config.yaml
num_hidden_layers: 14
num_attention_heads: 4
num_key_value_heads: 4
head_dim: 32
hidden_act: "gelu"
norm_eps: 1e-06
positions: "learned"
attn_scale: 0.177
tie_word_embeddings: false
init_std_qkv: 0.081
lr_mult_up: 1.14
max_grad_norm: 1.0
doc_mask: true
train_tokens: 95880000
Each number is 128 + 24 x the weight over the matrix's rms, rounded and kept within 0 to 255. Layers, rows and columns count from 0. Numbers have three digits each.

# down: layer 10 MLP down (transposed), 512x128, rms 0.236, rows 460-470, columns 0-127
# up: layer 10 MLP up, 512x128, rms 0.26, rows 461-470, columns 0-127
down460:100120129133140099136122116124136121162150094144146109118113068135142119127135136113109163125102138129133116145132164111114118128133125109106129114122138112138130103125126101135152149138103114105134092111115125119089132118135137137141133121126132129175138108224131123161139122119142143145129096153149138127164118116128122106146119133111141119135148138091122149106141147135095116075106
up461:134119125097119164141105120124149119170141130097086151128142097116110105169118171121166102138091143123130159135133131146087122187107147100106114139165120171103133144078163143108127173144151118096139113105147129132087110131124119117140162125112109139117116096111113129097137158116094104131116158171136132157121153099148195136153082112138149122113123103134129089119094174130158119111142
down461:103111123096133113169090137108116134124084133091116130130134134123157121125142150159132102134184174128129134128173134143125183125122107106107209136123122097113120149118161104109128120114133132094130113114173126150155104120140099117114092069071123145151124145107136125104151166125100122171167110103098127132175122134151119157141158138158159154132125131114129111101095147082168101075154
up462:115113084131109116139127143148145078130146124108130134152137096101135126127140148122126123084155143113122110135133159146131103109134151143173108130090047115192142119119121133168149154132137112115118142121105141141129092111117131128135099104112154090164151196141123093138146139100143138128130126127141133108110122142124127122129122134168138138119131127130127115129125144131116143135102
down462:122122154152141123085122111131140125123110141127148130130165120154096102114129130169145135121118134129154127146114134134131148107137084153143106127134126157096094094138120130126140145118141163139080126124143123111113096127125126146167127144077122111130146128136126129124141149131161128144164157123149117100119157122123096121090130111163122120114125103121096126133090157159146095127115
up463:133124134132132121129100112143128113113114090178125117119111131148120123119113140119090121138136120164162148126146129097140140147187155147152130193129153118144124125117126162094144155143122134148133157123122113130152192137096164171140131113085114142139143175132120147133115168126134116127099118145118142081143099129128168145126119111164094101165122115159107111126158126118107148136111
down463:147147149127125095128137159134145107114105128133148134129131131143110135115114124115119100135125114109101097140118140159151127100102108110151098122147128142131138114160118100136104134117149115136113093118128119138101102104136132107143121124119137124160117123153098123114103126143147129119130134126140132140114162145145151112137133143128150155105138159117133112154132123136171106116129
up464:094115114129139162128161125146094131102142121115084138084096108105122150110140118159114152147143138141101137104096109128114142105152123127184111128105106113106144135143136109136124108102136153131131115118111111139147146122097164133127140126093128111132156136149112148110112141144117133114156107183143151124133131121100093132131145101107160151124137126130074146130123096118129165102101
down464:131085141131099132132128114125125120148164130177140120120150142150158131144127119125132129129125109142123111128102146118133155114147110148092134162105166129117107114114143164125090119112113138139141155105157140096134152138112123118103123141118097160135112137117117091127139123123128164144106120109060113097107131135112129123107168138131162148141138128138149111128116123095114138109125
up465:095177138129101119124117178126124133156173122102088182134139140114160122115132117117140104114140163098116088142101168126129113150145164138122146161121114127130134086090163162148118121117118099122116148133091094132107116119102193144123164130145117113115123141154146144131136163150121105113154138100137096165167109139151144140123126161104195161132105190125104149153104153145100128103157
down465:154140127142135125123133128120143121174158144145130155135135134135113130148124093107114113152145122103139096129147079145131127133156106143156104147136154132112133095118134142103135102122098115090101134121117124165140102125099153132132105167120120150123129138172120149137193118105160139121110123120081097085149148163138154131139146153174136092122120148153084113114102142145068141134132
up466:154108151159106107146097168135129103116121122146140155102128132127090103084112176097148099145133135122142158127153138115138140166097136115116130142105131123150128088093117129149103122153120107139151140093163097117084122121129106108164127118123169136120117106145132105133162133126157142087128108140117121131139108189125135184139145120136105129154122143083126130115147157154118152140124
down466:144163139125146122161178103112183154145155116127136102121122120164122159143094119149133105094086113123129122107140167155162119172076134117151091128149146111089128106136132132099105118129114168091135135152128155151150123156124149162107136063130094074147137122114157157105144141124094159140104149155161147119147175115112091147141153104144132144134134109123146110124119129148118114101159
up467:131176116139122126145135135071117098138146125131138131163131126134142107178107096094131114179111149125138140131158135099113164136149126113125115171132123097098131093059119109145117148128129126111148109154151084119080121069106116098080118131112125101154121180134121114121134176138093093077129152111130101129152124162165151118125137173164149190125129139130103140153078120132086081132122
down467:114178158139117099130110157128128113144172149118107153120121145103134109153129153157144148093135127152123119127151165094148114136137131131110100142142122152115086128117154092092134093165095108112145095125133150159132108129125184127132165164117121138140144110174109133123150108116120146082106104140083084083136109161122122144098139177131139130126075141126051125099103154104072096123139
up468:133143063095113140114121187119141157132110112111151099126177160104115113155095148126060128108107107150102077149127164151139129132116117188141117143149117131120140127103099138130108189144134135140131110184100165132121129124127116169134104152117091108166111111077168128140115117130098136151163130112140132150125124147104142155093146131126123098110104117105142133122103115164107134113122
down468:132150172114138082119128130158106109104131116153144113095131096165119117118140129138156135124185165095122119110125120139101153132132098096154177146143140135163135100144175135124129124154125117117119121124085147085151168132092117120126101097160161147077116143157127111154144154104147164111105123114133114130105147107135109138158101159099142157151113130126141108110103149104163095158127
up469:137151122150119130125104114146142111192104165166153132091160134142134096140095177101120103154169095118169076122141161154116138140140138129135130148112105103114149118145120107136153121128139125094132089119166139119107101146135112136140102114141120098108095097065124131147064129132134073116108128143176105115154089090140096125144095125156162128128156100079141129123161153103126128104148
down469:107090137105131151097157068129163135171137152098119126136139130110144144133091089153150123154165132091172157131119108132170149116131153122095114108122136127116139121136062134117066133156133111159110100104107093107142092124117137109120172097102137095174131105159158083125115106112135106143125154117146157112144119127135165112126108105134109136090171092138068141176141147132120162129120
up470:117136094145119091113128127076082153130126150077095120179135142123128109138129150127135159162102158103162114156131102126094089119104153104151128147123136152140156141154123113132151134145145109077103112107100164162155183078108101156071197139096122123106107125106106114085124180099150096089138189131154121163133134119114154116170123121090131148141190100168155151122152129129152116075125
down470:109184143126168123062132128134202153161098170134132074104142121147137103122089109146117106110130148110132138154123145141094109153090144065116122149163129126080167065084141125152084099109133111142116121139141149167115134098121167142150122080121165163110129157098111134118063121152181126110142143099076162138136178095104099104175123117189091144119110077174117083117134151188144139117094